Part of a small language model's weights: 4.24M parameters.
Each number is 128 + 24 x the weight over its row's rms, rounded and kept within 0 to 255. Layers, rows and columns count from 0. Numbers have three digits each. The size before them is the row's rms in percent of the matrix's.

# layer 5 MLP up, 512x128, rms 0.257, rows 186-240, columns 0-127
095:176168195100127142118193124166120124135122097136120102101155134111132121092124142135135117145087105125123144125077137083183139143107102138123145129123133089125138156107141132152143139109164113091095147128140147155115105136110131141099150110120117151123141116156126125122111117162153126114138150136116100116122137117110172142127128153166106139115089099068207154098087105118140135122131
101:142122165114148144126132087146119136141098106110108107157147149118097152143137089129169163102095133151131074117153096124129112154069146096150161126117164094113108187106085144148118108114103113146141121124119152150135137125102141162159129146166150134103154122138148090075082113115117154161176148119108116150151114128094084144141101128113109116128106137139139158088151099144122109126139
099:108129155133111131124118144149146099171138129161132141112097166151098148094094118091150176092155097107105122097129108108093137132118133105118133094137108158113122103158123137167149134144107100148129179164139116151119134157090203134138096123171152124163090108112134103127111123110124115152119164116154113134069139098134094109138137172155129121107131124111172111130092096114112099126114
099:159135091135144131096131099106125092155132162167148142110101132125170130098129129111134150100107138123110140101114121117111173146160137082150104105121139116159093082125155151140132147108113142112139204119108104129173122099125132131133105135151114107099131158105122118126145150148171191138135176133149145132151119097138095075158121123126152132132125134086147136095108089154089134088109
089:111118139098117152188133145107133099148158138143108119151132108103127129126127148186141081145130159118104151120124165121144118114102153112131108111112097107109122106162117121141109102133116149181081159108118132154116153129138140145148171159165106114134143116137155132177150151124160123124097105049148151107152147143139166148134145103106143106149123160119144155104169142143149077173119
180:113147156148130134122171104083160085115105121163131072162120103143146133112131112113146094139106066151163114136098139090112108125107108127147130124111149136140159120119126123175138095122097135115133135159128134160119147124092115166053110167143092131150130137148132139159124117158159155114165169081110135103117141113122150118120140156111115101126111113078183100133133142120129153112142
103:139116082097117135106114158103100069106114092127164139125119103185095151125139140165115155144131114108125120161108116152122132123117098129102134145106121110158144162104119134190154104118134157124120119134128095087134144103119141143127105149116148127158179148126159094138146166151083115097117116121108088119163167137105099105095152156135128176150156107133136184117149116108155123150123
095:147117186127111090175133129116152133142115087129147144163130140142123128102126160133130118124139103117137156106083086126143130157126119157146109097119112096130132118204085118111107103106123107144099130137114168092183127111176105179092107132098144118120153112167080120096105136132112127124152138109149152112154132112155168157115101120136111155169123118181130160117150127109130117140119
100:115138138183110136148136156110101108112153173098119101150120143127145175135166088143147139168121134144125161138129161096094109104120104109115107106118146155090145135146082101114116113148124111128107091137120161129121145101149098089099087146068104148127144173154118110106125167135137156132165114085154108127181093139112141134103152137106124136114091104105113108102120150125143150089151
102:137159112076200116089158164136158128136138137098147152157129131144149179106098122128161111146082089119128088171103142125147149141109082128123160107133157122136133143109099106125126112134122089110174159122129142115139099128136135104122161099144156138166136129138116144162101138116111097112125144202122102109092094108145132135120101123132154113131154103135131106087091138124099135105114
099:158161135166147132103176104135110129124116130165215121133101147141118106121121115105096077139142114135126142098127108127096089162096101126177121156121094130121123102123117170134111112187139161144125087138114154100143108136161128151184107137114111130128158121101127131143152157138101121101156117109161180110137104092114130141151118122150139120108127086128122149121105154121143090131098
101:176147124121153141111155158145137135089107110104140119165129130130130145135087100096144125120116118148121152094109138131127102153125128135161114090132132119137138113147149101132103122119136120137150121118124124119073111114100119094162118095157147118100093123158168123108127084132152128179116156106174097159165126151196103069133149146111097098142135111120112105181133165093133072140144
084:128177115125169147107122165128130105118146133152093074106127121122084116087158137157118173160109109140142095152141135084146148101107110096127132118120128128135116127076144112122128124135082154124112113134114112090132165115145111144083109142181106176146143144141129181138130131119146160112137148149112149090111116160086135111120109107120123091148064114101169143137132146123101133169131
098:101154105157099127130152149119126150104125098095108164169156125114111132152154122086125098135082141152128143176134142150070133150085118095096129149136074131177147138115116075110130127151130139147108116147120084101112119145136145134132146116153121153079124186118165104138122115139108068132113142158135123135118106128120130110168127135166164131124147086101098142151149140113104112107137
117:117076157133168113153150144116142122094140108092156108142109112150132121117130128140116097082076105108110101136119092085172148113128110097111160178160136119114149104161143133140135150145103138147145124109168109120119107103123095153095151159091183117128145124152140119115099159144152144114100138160170107147117143134137069156080143139117135115109150153164121095101130140118148165114136
099:137125145108109139160081138155122121126136148158121150101131114129122156110142135136119160116103107118072107133089133139166184146081127100099105161128149120121128186090117157156110160119170136140170095121130153122085172167139096113114126114105144146124134111153141094131106110134122103151076173131109159107102108112155138150155096141115121103124100139105126107107111104182160143132131
105:126136109122131138132144108104095129155153068142131163099154159170093172199133134130097126141105140107126135184139127140109117137166134155116126113122129128125101122112178135107166138133111144116125162177154114097112136124114121153163088134099086121152143119152169124139122114134128108115165115125119145095091137117150149168136106123078108105102125123142107134127081164099106178138106
107:118143127154150186118113121134155135148146116176094125095155113155111139093149071099096100094100129107093162116117106139149140100180130140101129110136108130162119079146164153107129141156119133134097128100111134108107121179145120082121145118112153132167108103121172123109184137125153119123146145147141152135103116100124134156117144143165125135176153159110126072134095106140134119121130
104:138126139132101132123134061109133154148173128112161131141112120141136135157099124104116125140119163110121142144134125134136158093127129146144157142138097134133093176144118076164124144158115134137140147098080119108121131117147164093125133112098181128156103117120129133158082122158124072136165169130115100114106146088182116178156124118113099136092155123098120143130146127156127194110149
098:137148117119097181128141138170103108100081135141136115154155100122139170119110085084169144139093129163150140136172129158133122160122096140109116135119145103091127133157156119133124105130149103115157146111132162107143171133127122124149095129113119140132122111153153149124111099148086089165133170144086126094118085165107139145134183119163100132109087105151119122137163114122089098100135
096:111154122085121134104123133076089144149152141162160072136125122148121136138125165146142116139095082108176146139156111113156147106146101126146083132112109111151153114135140157161125074139126177109147165138082138096117108129108146121092112143144147116126156138130128130079138140108137111098152101119148118114151119115109094143108082079102117111147097155118131154154105124093110101126174
096:122186114164177138083111128118128103110141093099115094129134161146119159195138137111110096159120155134140067124127147134116123136149122153147153125103150104135166129118149127116104117146139110090126175135132091148092125122112111081137123146113096136160159130156163129111133148145103113146156081147147110109124170092118113115097129135161164150147108094142120148133119131133073135160100
090:138171114127155116104131104096094097132114169118065119167152157110125145104122160135143128097138119118141139109135124105141077105107122109114075082151146120133124161130110128146131133136101070148124110130078119139119154141093147130120109115172149156111155139151119150181129135106106115131143128099112099121167102132137123165181142142098131127106102152123121186109150105126135139080163
101:118110157163124162127109133172165117107133115127119094128134081170112151070134135078114169108160097170136115093130126125093101118092162135147130107094149119130125136113115093095148098155126138148079111111107094144151118115134114149104089157088136103142127128164130143127129098103096111108102149120130154175107123168147109136112142143172121157143098157106151142123149137148139114165093
102:138123177146147109162108106159114121092136092135108142129156105110128162129091141091172093152137149140169159132159098107132142126135144146137100104156104141136114074158145130105126135131134101043125088128152130136117164123159114151124118119164137102108150150083126094146154080164130138135123147131107099133151104149105153137102128109136104104141132095074122132127137092161125095118151
101:115142109115162142112122099132128127100132119142141114145143147150128148179098131105076088137134138117125141114113104103130106097096115139125129124119093187106171169080122092164129161078150143138110206138103121132186170127152141148136116111151125102084163124113111128142116152139116147125154132113114164107118152177130115139138126162133117138135105117123134119126129116133114173071163
093:145146054142116112171111158143114124129124114142133115103090133119138142125135121147100158187094118105156142159092136147112160150100104100129109096137170120128104158123105103137131168153139092132097116109120122133136140154182127122120098203137106138140162117175153104124131136124108126162121107136138130121106106138142120129159079095113124142141137092123135104176139097142181131130163
103:140123151140129107146188164124164102167114147126089153107096148141122131162124120148096103141156152134087142141130120101140135122144115127116139091109098124123126074094112130144143106139085139139154169162178079122131170143097134126140114144152107142119132152140128095134121123125110130121170207154133144145108117095125159120107120129098094123134093116134119119071121155128140155100076
098:094136121101123170124133165090170115150136144154138152137154131137120113136081143125124083132109105131105113123096125146116104132160187144109083088153137172121129109142077160128113100120157179094135145172083102146154139181139113097140135086094132133125122160120172101104092132147117118144164117139127174103116108153126119162133141108133111141132146116134133141121115181130111146146140
089:124104133152143130117171112114122124159154128100116125122080137166154115154100112125109107096139121142153118132136096094115089129120138122147162091152144126115156166109131108109105136108132121125100101154081085083169142128127161157148115075145187138126182102135108105104110186087109119159136148100113149132130087114110139085120149175128144107146141142103168128128133096129146135152135
103:118162118072132175177175025125112117176101088124126109147113126168152077135137136107120094122153111152176142157115103096126123124139153135099141125157139155121143165109134096098139131122136137110137106114101120135146136178109113157157100126119121111136109112111104089134133121135144117152128114124107135159120113162116114144114113088125143129132143124117101128077142117164102129130128
102:135145137124119114118114134163101122152142138126125106080088110158103118101142132117132138133146178124160088108159123116166162119155075147144170151104165113146140111141124089109118156135129130140137089089166159177102151104136122139105121128107092113081125141163114130107112161163118173118119138117158137103107121113123120174106129097112117119143113109145114130065091109108098178163140
085:181139112109092122145100138134100109116162148115093153094131114174149136095171111135124153131126103162125155136117105080118108153138115136096091163134116128090161071117135145143143133124111168075140136143123146127118111164153148126124111104116130127112125094090136123119100196164123124184138158155148142162118160118123136105125158149126089114163141132131132104109146155088156121118100
105:167172138134083151143110085103143104109135137126103142144096123089168131136135132095112130180158102108120099123122131125177133150139161142140113079156135118162113136118133105143132079109099130154129130118101093167177171137120172128150113130134121091112148138106119111101125120112118113116106092109108095139069121177120130108093165149140145135154137139137160172133106098165148113125118
085:139158111116136127174154116125092111119113108147112161150108152136118143143104118127128117100119151157149150126124126106137082102152143183078169064156143135160158145096138096116141122147142099117112132129115134099146135113144156138151136115102154101114084109161142141128083191164105115110125139128134147133104132153133163100125140103129099173154105122111133182144113129173114096154173
100:140146123164164144166126137110137111171152119147101099153117102154130105090143135125083131152117136104119130158112128095111154146113092088127061070112126146127181125117151101112104078113153105126125128150154139129180116111126175096156126108115167130141144092119159115123116123111105145103111114138121094125174142138122124092130086126134167137187134104146130141123129164127145133127092
087:141145142107136095122122085114133132142143117116147096130127104103120155106135120148174126104163102148136123165100143081112113104125104129129165130103142108126165090171161114151125083090107134143105169149097139147114123113125162147086125140100097168141085125110114176101149146113084117147158146125120074135124121096106123128104141140116131106168090168111129103124136113099160186151145
104:166151124167092157112137142103115119096137114061144135074125111137126160179133166111121149084099151163128131122108126142127158160135148123131131094094138113135100136114128068162098119134099121126126132105148172143112151115105106108120114162119157140122127138149116151143076138132131110089128187138112172163134103117132148126128136115192092152140113138117172105138146128161123116126141
103:136146141148143117111148120168121152127128145142127093118150157146087098110112092077115147160127136115189100133125117143159139132121137164110124118087131111173125113105109076138099125141115117138122146145094149171124131143154168112122117081127160139151144163145116130136162134135192118113094129137113152152106153142139087101115134144113114129150088157168159168115126075167157097142109
098:093120154112123149161084173127174165126114129149141131075138166151108175147117117122107157075144097101099132113109174081131122093093143131149118090118134125150101140088118135157143123132101127102120154107112145150115095093162126100138130095135105088152148169140112131153119149122135109126108157126073110120131125115138123157138124145140114121158130140138137163159127142067102085140131
090:120097099132114145178111205117151109128151129152169137135122128111114110079092104156152107108125117073145153126086118153158145142133144111065120098168066129119128158119127158139130140182119109123141137110159164141106148140170148154150118158157119098128114128131107128153119131121190127150096134100144171124132116119131125133141101148146145129135126132128123109140104097121158142164121
117:146126132105100163166117133148123104109122136149134153145140138128135124103114115128095138090110105099134111158141086108124106137100109112126134110078129120141115183131155146163090149113098170114161142130139127110150139146096142120151166094117145151211156128084172098131135139124127145151141135139132043136137094150097111136109141110121133157146128100113121108178158159124138157126106
104:149119123155124119112173163124156180087094094078121151086119139139138166129108125150117160122147124150128107129155145092109098108157089124153090117098117133118147098133122134147126152071111128113097102129165107170129144110157149119121105145097115167164126113165130132096076115169148127129148179108126111110132103147148148116126123159114096146140102114112147186107108107127107109145133
090:109106125129099148124097153135118128160131142129077123129146096100093161080149141122154137124152076144138144167124144168136144137136148144135118128123113122151136096123092142126118104120085146110110099149096119125112168154160111131169102087141111100104117107141163136163066138122145142124088168137083108124119136168103129081140169108118129154132120092140099130135133117072097106080130
096:131112156082140159156149145161086121083103145130105176094111157129133166130111150153161107102082149143112127107095095086115094126113173116142129092113128067145169159150107129140109137127113148134133134117130093095110118119134116099121115190138138151120100142117149108138117132091164129144102161105115142142138100158147123174163180158141126115130152136143112148118151132121122113162148
084:135130144136134127168133157099135118113161154119101134132111114145154114135101123123120117128169129154138115092116138081111149162151103125094137105101162139114115172102141124176083113195154106101116140124119113107089165161153150123098108112130135116145133127136165102125126144133146088101125133140118153097178153119130162173145137164110124122102136132154091079107195099113118130107171
090:130138153127143110107119098098115127145102093147131110178144138160128107149092104107169103126174111120134135136109108131150150107121174121123138092180155109135140155151129103128147111147094125102140122124129152132141112122112165109098126147093084157133139115158091114150083147145070062151092151130140134135110157127145142095137182160158171143098082107149125141141159121124151136126119
100:087115160127163163104143147095128113138109175121102153166135139141114159164142140163111117143165150164154109139126119125119134099143165131133111119109122147124126134168132154144113107099136111138061120138153081126157095136152110132108152134107113117085195137128138056120145159116101145137149126099111137124154099130165160153121154108107115109137117111113111141085103153086085127119137
092:071084146140141135127079158161119132149172123103121124137164130115171152124129111173128130114156142141147135125118082122157109115128154130110141138161108090135150119144164146111132107156089126127113124115123136173153165150143152123085112113145169148105102115122115131133101157110111117094124127151057138178126063138155132127092145123155168121101133167119120160126123162115130126112102
100:163163106096133154167137139111132139106094107109136096117143174160108113175123109098107134139124119133131138120103143104153143133115104084139159064169134158168135093115147191125149131108107159137155140125174109113166145130124125126155124115109078099113141137141075101129109136103101104093114123118130136089113140096102103127146133100159105105091122101129128146085113144152129142160136
100:105141147109125124084088139113108125100128121174119110104129118143120123104146131085145120121141113096117185132094121150125148139125111152151166158146117115171165160173099109176147118144114142151115113128112120118144116089113128149128128099106127089150111156115078127125097118169129126133092143194107163115175133163124129120139089100106080126106134158159124124180102163121131151150130
099:115117139152128137082115122173090130144153145134132117131154133125152160096129146092088152138127137131133105132100088158121132135121124113181105135098115164141129135156128139145177117153131129123086124117110137100099146138110152123137064096181106110130124129143146177097161131097116157109141111107212135166107133155116150152094158092103099135131175126134117157109091123121129131114108
097:089112152117142093129118107110155152148115077134122127164165108121119154094120103156127107105132112165127109126109134091124124144114111127112122103127155120178164117163114121109166077173145130137181126140111131126116138146100158121115133172145085139131135123174116131164132107132142093123116129143105161148096072117122167112083102140129059130084106161126111170131113121139108117119143
096:154125113118120123121107185097082122149158141104139071082183101086140114119120129118101164130124166142112127139139147117148181153121137103146128128126166106182133113123125118125131108125085128104139147106092128169128123113139109125147128123121127156112119172162152096107128113161125126151147104095110129127085129136101090115113087106160133139147095142139166131100115103167164083100099
083:119099166143152138159157102182127123126116119102127131147122147137115148074127132121126123124153160169121146092074154091124120150098103147118073153129089137090109096136089135123159104132143143153163139134130127112113080162133147116134136086095158141124138130118119147149092148141130116100135096135112163104146111119104186124133157108080092134091110158155121135107102119141127109166086
# layer 5 MLP down (transposed), 512x128, rms 0.237, rows 186-239, columns 0-127
092:113134149127143101098127098142145113081084134178089087101114148140095128140091145145131146133112127123148109085144137134093114125150127157116117133087156105107113119147099118131160128098161121084165146131157157142148105138132090126097099079120091101143111131068127163130138124127140140117177131118172082116071141130141123142135142109115120133141176124143157103168153113100141141122159
103:134120133113137122150097111157113130083163139127100131117137150124137108134055115134121134111136131094157116108112133131152095120168149158131147114142089117128126128118130116153140110117156142072149144150156125132106124069132146108077120118132155137174152099093137104109149105132124144131152093077148114206177116130136164113120140156144122091147126170127087093141167111149132115101119
107:078136161147138086085134135100114144097123141114101117109122138153131121093167132127093122125143102151159103151130162169120152089129131165125146129154137128110142137120145168149112128141169165159126107134125136167114141142093111141121116171152131150092138149125149154117082147061123164102109110158098115134094141096146146090140115097098120132141156132139143126105124084083116181095120
095:066157119123084105090141133168119128140124100112143132131181123103143149131166161122125089120131150126132135149112153144127165122101103140115119135115120151141110115128153127101199129115128157130125094135128142122142079114133161127100123149138131110120114138128154100133142106126108120120119097180082077129101146159115112055106125099122143161153126122126177174178107161147146120115113
096:158118158119103087131167139121139119108126120122130158104079110183124102115140147132099152136137123132095160099188152131113120098139143161115160143097113177152118155094104123101131110115105143095128171128116161172106129140101082110138142126122102118134078144104095136136149154110140138127128135115195122140098164123144111083123142131117079118117124160127173106157129110134095139122157
157:122123161125130131142146097075141096115096155144113087143144136153137138093120143097128166144082096145144133136148137094113120113113116118162123111101152126142126115136142080160147100127142135097139130150131156146137137153106115175077139135127098123140162129138092165128130083131161147121159157109144147132099124129119126135139105136142081119155099131077215104146097096105159166124152
104:117151145095128142112104125140119122087141112127112121119148127122140150117142138139134094033126150128149131142169173150112134123123150140114177108128108167135092135104111125140138139143161122126141104109120154144096132132104097135159126193130137124131148159172101110094156104113092109106130123119205110108116107130153155147159117139133111129123155144120188147167146119093137179142135
089:094146065141138122097112159109122181135148125121057131112128121114112125127114119154113141148104153106166107184170140112158155147116105143136104147092158109105121108127150095145137107153067140127102143101124110121141126099159167119148117120126188094127127125126160097154147136171086093117113095160100138130111153121108095108157111126108135131114143130088104142143165131138129133118138
104:099153152106183144142126105107103158109124115138160111163139131109146084129183146131161161120103128142127116124141184123124118096127116100146138130140120125092122152106154128110136109149154172133152113161099132132145110163092121096179124131080130176117110133125099130173145067123138159073129083125097116132097145112111118133106149115127151131155118173122101084122095127108132132138116
101:116156120099106114163130129132105164091166096133157130088157133114159141144128127172073121147108102110097136143140125125108141109110118137125145112125089089108142117115132092103180176109160161086111107127113100149133143080111102157094120112093125110103091195118124106135131134141136100132109125149113145084140131129132152117119116155165143168120110128149150142121105189133147143165137
092:147142129149143092120136148120117154151116127128172100079104149075135109139093167180085122155115129146103105096140121108134109165140132084121121164111125124117123124156124108114111128113133124088125118124164121115130117179106076132089109107121121143097127129048059132140162105103130135127141090108144110131116131088120135132144152154126130130121139158137163128118126141154140111194125
100:196118109088151116171107110139134144116130131133143083147089131148141096107135145153113134131127100087143118096168122127101133143133118133125115136118091155134131153128092152102136126129173166127138129114090158136141158135107164131070091103098133159146125132179136148126132087165112112155124099153126102114130130147080145136093160097117135120119128107139209147123098131160144152117138
093:122117130120098119153141127145112159130113066124149128120131169119103152111108067124144126099109156103082173075128141159133121158097091153092147152124109150118114100095113121125158104139143105161138104123118148151128096120135137085150142151144146115107111113123147139132117111107138122170150137122119118105153132102140138119118145152141142128113142146145216175171196125141145141146099
094:156099139135099104107124126151156141141111120148123137142076114085126130129160157152139091127151071105145115102167173122156154075176127146125151131130119117090132137168132186106141136110203128130133129153127106127111143162148111160119141111140112110145115115097100116109143125116132149179151132138149134150121109125116139124112082117131112161129173098154193140130122119112108149098148
112:145102137138100132086133128117109129136121100111146107090116129093089129079103139131107093126146099098163112120150186106101156126126146100130113070125115140129169099131110122129102155170192088077125163149129126088126139154154112123133140111147139121129115113175090124143146143129115139138153133151126160117107123122159099139127157078079103132170136109132168123108151128155126103141161
099:119158132096156113133153103094177158138141110142127074152142117103132160149142138150159124092124136142116146109133120174100156134157146104162169145119121119140117145119113090081112145108224141132147102162120177132094152178108070127108120154132127139171144132127109175130136151126121133137148119145130092167154138124106143126133156147112123132113113157133137158142098126135151114131137
105:170134129171135128117131154081168158144128107099115121093120179079122177141122097085115142144173146128118135125142153148148117148123112111101130113120134171108154151127129148131137081105099062114109140096128153120156087146159152133158161140115159151130128142148170127109137153110131158110130148171107125112132118153116142118137107126105134137097138075149171127139115103100160129133178
101:089122126098118112118151170118117090114112123101071131136137098147141125117129147125077106140105127171177102118101107140083120107100146128172105145105135097147157151159113124139196101115136089141109136121137156156104156142127117172170097139171131167107164118128138126105142115130126129138115142131172164160165147122147155145128130147147123155088118150141091161124118131115152137108168
110:098097149141147118143107154131155107083136087157119100167150171140179132139170122135124122183118121131155134116166164141128148130162167102165153146108131126111133173160125113139106086169125177118118128129105106099157100155108114122159171124111100095146129104134152147141149100114171135101106137115184142121132111117110131105148112143099137139151121145108120138133131100143139190122102
101:152121116145157132135103081120136121125131117175135116168116088090127110132128101128145095126144106095060116116159086147129121103186097133149152121111104124128133145091154153106142160126165138121148096203129087115090123126114114084129114121140142110135123104142095143128125144147157115126135156114126109154132164162141125120102157128154144196136115141149186102119156152115125128107125
095:132127096147156106159104133118123116150109067099094104106146106153157127088119102127123117152143170170092150100146130158139111105132126114100156122124143113098121092136094127129129100115087100161129129070129141136122157086140149102119109128132140140111115101121202149117112087128110125131139116134085099128155120115081140131161142136138119097112122127156203150121152099088120139138113
089:148120169113109098134128136118140106133164117129115156127102124090139116132146117119111084201143150129055130124136133120151108117127145135143140142111099152169129183128127158090092081111115139096092154095113173101125128098135102126135146142130122149160094133106141123122110120092168142151084096137115140166089114125155132132134090154137124131086138149149173088132158143140149155141121
102:117092101128151115182147120106135171119107133106132134155180105096136127133092125122152154147147145131128167169142143175134100113136128099141121129128113136117125160124107085147100153125100126143099142135105161151126128173149126116108132125110122084149090114151108123090110138133150098136124117087147146147101146109147130105121175120091119144110160151171214089111139149117116131094173
103:067173119095130111153150135124114168114088128095113133174120101134102114117091103145113133122113104121149135133111171132132122118125125120136136125084150095120133137125086152096162094118125123134118147172170139132151130124145097157132097161149115151102085127102100161119098105106087115144139096117111081191129118133120124092146120151090124174106160117114115118090096165106123099116130
107:125110155125109136121130146088148146126116140143110134144145145151139146157116182187107151112110138112177129117124117143113126155108120123135130101094142120106086112117122095157132132109101134145110141089145154104122065111096158120130140114089109114119098124109114097133078127090102126103152095138078173145083132159127131142077104118141170138192130146134116109160143098166160114142127
103:141141109112131133130104146175140117144121121123168156113102168107144142112133154157134123119198132142118146154144104125128116108123165112092140096135132148106086149120143136119110132095149137098138155158135153154121128137122126079151126120181188190107163145129135134109157176119114149106102086214115130110146111111135136138156131102131134117127159127075113118125127133152105096117145
092:156098159108130094129159091139125135093082119129124159156114155108157079128131114123138126130120112106132141127171126144137118100165122135125126132130104152141119152091110200112140120146154124144155120105142125155132122135141119117118143100139107097105077122140111137126136100076140121119130091105131148136152139134154137114100133139143124133101145151113255111137149133106148119126153
104:134147115111065102148162102099108086117141138102135144097098134118143098081161085127124129180145145136139121106115166114179114106116147187120140133140140164083079107152139129119129118102155158137175130140127157099117126144094142123169128155131148155149117097129122162151140118166101140152118114117134134134170112151144168145129141148136098166115158151150164108100121120116160135106128
096:139151189122164146133123132096115124101132097122147117141128126132134122152139117163124116133150114143099158138133156109118121114111107140135138160153139107134137173121145143086104146121142085198122106085146115121075112111131082155118129120114168137129149148147138117120104087107193145107113074186148125133127140130094107150132135140089147125169127109131080140155118174098092115117143
092:105102144139129135102148179109120113067132124119122125073109093144112139141144132121175138122121201146158145105143085153133150085106160138101140131130094137139140078102134172098137135096103108121102120119116135099128154115069119122128121143149152137118129147110088170105121118127120161131161099120086147143133143121169124105116162121126131111144179129134122130158154155092096119145159
092:109124101083138135107133154086111154127115123129119151133141117159146127145122151162078134125115165090096125155123112142105143104108125126093131129157118088126111078140139113124163162133195151128108147095181169169164127145141154131106152109105153127086139140129132125097180118148162118125130109149144107091146130157125118127117129091108129154205110127130085121130129159126109119140157
097:144098154127121133122136110141132139140138143109132128142083101092165135155111100105150169099104164136108086091116096109103138166075133167130122116114119160127184155164134101114131107132076172130149154105159113124113118140143105147142168088090106110089191106146134123141122127140107099145135124121153146153161117114180133137132096140160127110130123154149080119112133128164125112148109
089:115117136159167105141150121099154125100123141152140141116083087106104093094151125138141120150127132130097114085137165157119135077123149131123127182099132142123128108134130156131129119091189147104137131142108170093131122131093125145181111125116079163123099144123138161153178139093127138095114118129117155121105172087153121116114136120121106160177143156140186092119130127149114153125144
106:125149136075124083137150099145136119118149124115118118134135144100135121174155137160103176117124145117089112137136117183121148092137149165151074125138150123115116099147117109112113102097129126139121151130146114134173165151145085133109123148128071142111167105108097123152128089103116125136159136139116113167100114148068112094121193135147119141119170103128096085114155129120146126098123
090:106082116108134102102111153124129127105086141134097121134101120118125127123141143129119132095099133140141126118167137167093156066145144134137117108119065142098116134125137162114142114128125150118143136121116158146180154132113120139102113121106122118141074146127129184140154145118143108103160101126139182163076169143144116120105113093085112127156157142125127118075180143143099178114133
103:137166132134163157135139110118175122115154127133096115144114130114130141171140140075122119124137122141115174095149149128098112097123135135154147165094100201149150147132104115150151086135179131078114109127167150153147139125107148103133122103149136156146120116142097113127152100118120145152124119116137131184117171121143126073139128163118157148190150157141111130153133102084106143139146
082:094142139079136155115169132111142123128124135174104135105139104157127098113146145133175145113172129172112127114103127098132133104156092067087113140110144136147127154131126100126147155088173129112144087082132170162151109152110165119134132109137119192120126093135128142121132149052120114141147132104150108136127154130124156141097112126120124115144123103108125134121155115116138149105189
106:158122145107167161080139074115118118092115102121139171154105104141119115116143103096104082097178145141112127113117138152117145163122136148128160128108139173140107175143129122133113123135127118099142120119124134140142188128112152147134072124116134139123116102143120179119115130156084069158131121073149107145163113165133166122152132133115149112089100141118173097138109118122118120093130
100:093116114150150098117138188116117150092146137139148117100120103129164172166109138193072124130105121129148147137146142158126136107104183127142121172111169121069125152144167144094117097131143124145089164097158124092132136141152071128158128133126138136139090124112133130156123110111140128121117096117147141080091158142130096141131126132120136178125115111135133116162108145140153102108127
093:138115134160098104130128119118102133165121090138090118152100117104082139153141109115100118142174130127139134120115148135161121155137118132109125168156116082100128128084085137121112153171136141181100083115140095148116124126115133158127109143135150099091117157140159128135102102118142125154121124110119107147134124071158127090121121106082139125103163148131183135131152099157114145050156
102:139165141127124093091119119096151181080157151143126120127114136106150118181134119142134183128125124194135148135149122134120137085106181151123091124120138170103144119118162148096147132092164148140132133140123141127158117138107101118128107120168103100117135125137150154146121126100107175118117103139153126157119126101153118136087170175104110123135114142116098107133156152124158098072158
121:144137135144100118156160134183123136126128164115172123169112134084147096092152132150125143156123132111145119181139142127168124145193092153163099132053106161126125158131152139149114133152117137102178127121119124125168118142112111085147109133160123125151086108112144160165145125154128152139151127109113177155130148130144145113149110154141105166134125121137087144129165161137129126105131
106:134134153159099149157148147157144122083117098116121115086122149093125138118095153103122130116129107116089117113108151158145110111123092094163090157097096124155117122152072169119108143102102132089143144170122148160133146157117110154140106158155151136103066131136104183119103143117110136104092131127166117096142161135085123131178114146144133162139104133117122096172107131124127105142125
089:135106125096141148108176114153138163095116143126152109104105135084121098162127141146169153129090150130109138096131158122151073087122139131104130148138126145107111157128129103111107095116139143115158149099147131129156120099126108128152129152115126114088091109100105141136136118108125174130132117113176118133088144142134130130133134178108112072145174106078134118120093176153160089117186
097:137122142148148112140147115140132121061154145158100149143083127129154122128121108128156142151121103084144085123115123103122132116156141146136085133095131101140081112120137112151139149166082187144123130124124152122113181094125099073170178110068112112128108122125125124136094130120160114130139116154146111147105181134142117114127150133137122154131122121143105070075156127144116103127116
093:135126151109113169160120157137145105120121139173114090163128143161149131127101137129147144117131133125144107089114091129128146126120138145113127153033117167142110099130138121153146101156157130125130124131113142096123135118131158148093113154129143126149123140117161128118115142097148092076131111137121128149116138125117161162156119091115108091088133098146021088117170129119115133131117
097:143138118092140091131147113159126097089112102142120108099108142104128113127154133139145164126107106138135102109173173167077138083131139128119170155093117145113153145143111156122130119106110145111147142128119133148162123118110140115177138103142137138122157105149115138095141121093161184168135110076150131156106147125135178147123112107144122108144180133117075087114156164128131115078160
094:140145141126146081119121137114117126093096177127129110099116154140109120140159128155178139107070148125112128136119159163126112156161149140111127142144135143081138155122117136099125122125124097160139086086113143113140116129112100118090156132135129128097128116128129149144154108125113161092203063150074133151095157150083133168122130117118115136143108144098132136133154152164172122099149
088:161129123125105168151094166134123145135122129138107129079088173108138126113108124152114128146112125116135131095124133135153119110121158152106138112118094166147103122143161135104136143101147140089147150079143101104150150128115099126124118110142178148113089116121069166116103108082136143174106148148135078148093115103086134128114172130080124102158132149075137168134105152117128142102146
097:163152134100094097144117125096139179094141118107129112117154155107149113164155129114104138157096134143170115097151118162113161110116150107136144136129108159135123077134139136075141126123142131115125137116124122186178108161118097129119108109085127160096154118123077176159102120109130166118126089121115098131123158109142150110154123120153131075149136146138103125123101112133172124108179
106:142151149087117125138117124110110144103130096130141119126102138107114129117145106120071115127135125126148160115133126104144165110133111139167106087128127075123133113083092143090144089122139119073125120125117118112132122133123144133114148119101109093106119153105130144136152170080144164121138137170125128119057142148118137058109135153116135102115133117158179096185129090094083134158128
098:080142147108150101120136166122051158126097131130137127160130139088094164152120155120129144141163146168119094119113120140126122162133167131141124149109088134116150105126088117144112154129139131120138091132100132148102149067157145090171132103115135140158138142146117145074180170102129126121102102117134127115171135153125156127126147094077134142112114151100096131096118101110124105138125
083:091139141099150142119142117107130174109136171122126093142116141124133123142136098145096145123135154148130131134081091125112084104144143130067160131164149191129125098168125121117141093080163136082128133095142150133169156127164165131119128137112143157138146091115077128143141101117122104112131121150122120129089145095142089116144146131071126101158129124113074108132131110106136118082134
093:117128161131108116118156144157165094131113093075119118100136165170135143131104135141119101144148171096084118105153125156100122134129144126120109152090118159117113182148145147123115113129110107149142122103144189124134128122120086113104150149105099148159073129089167142119138097108117147085107131112123138122130157117137121159157119142106135166128090093113181118152159159148170147101110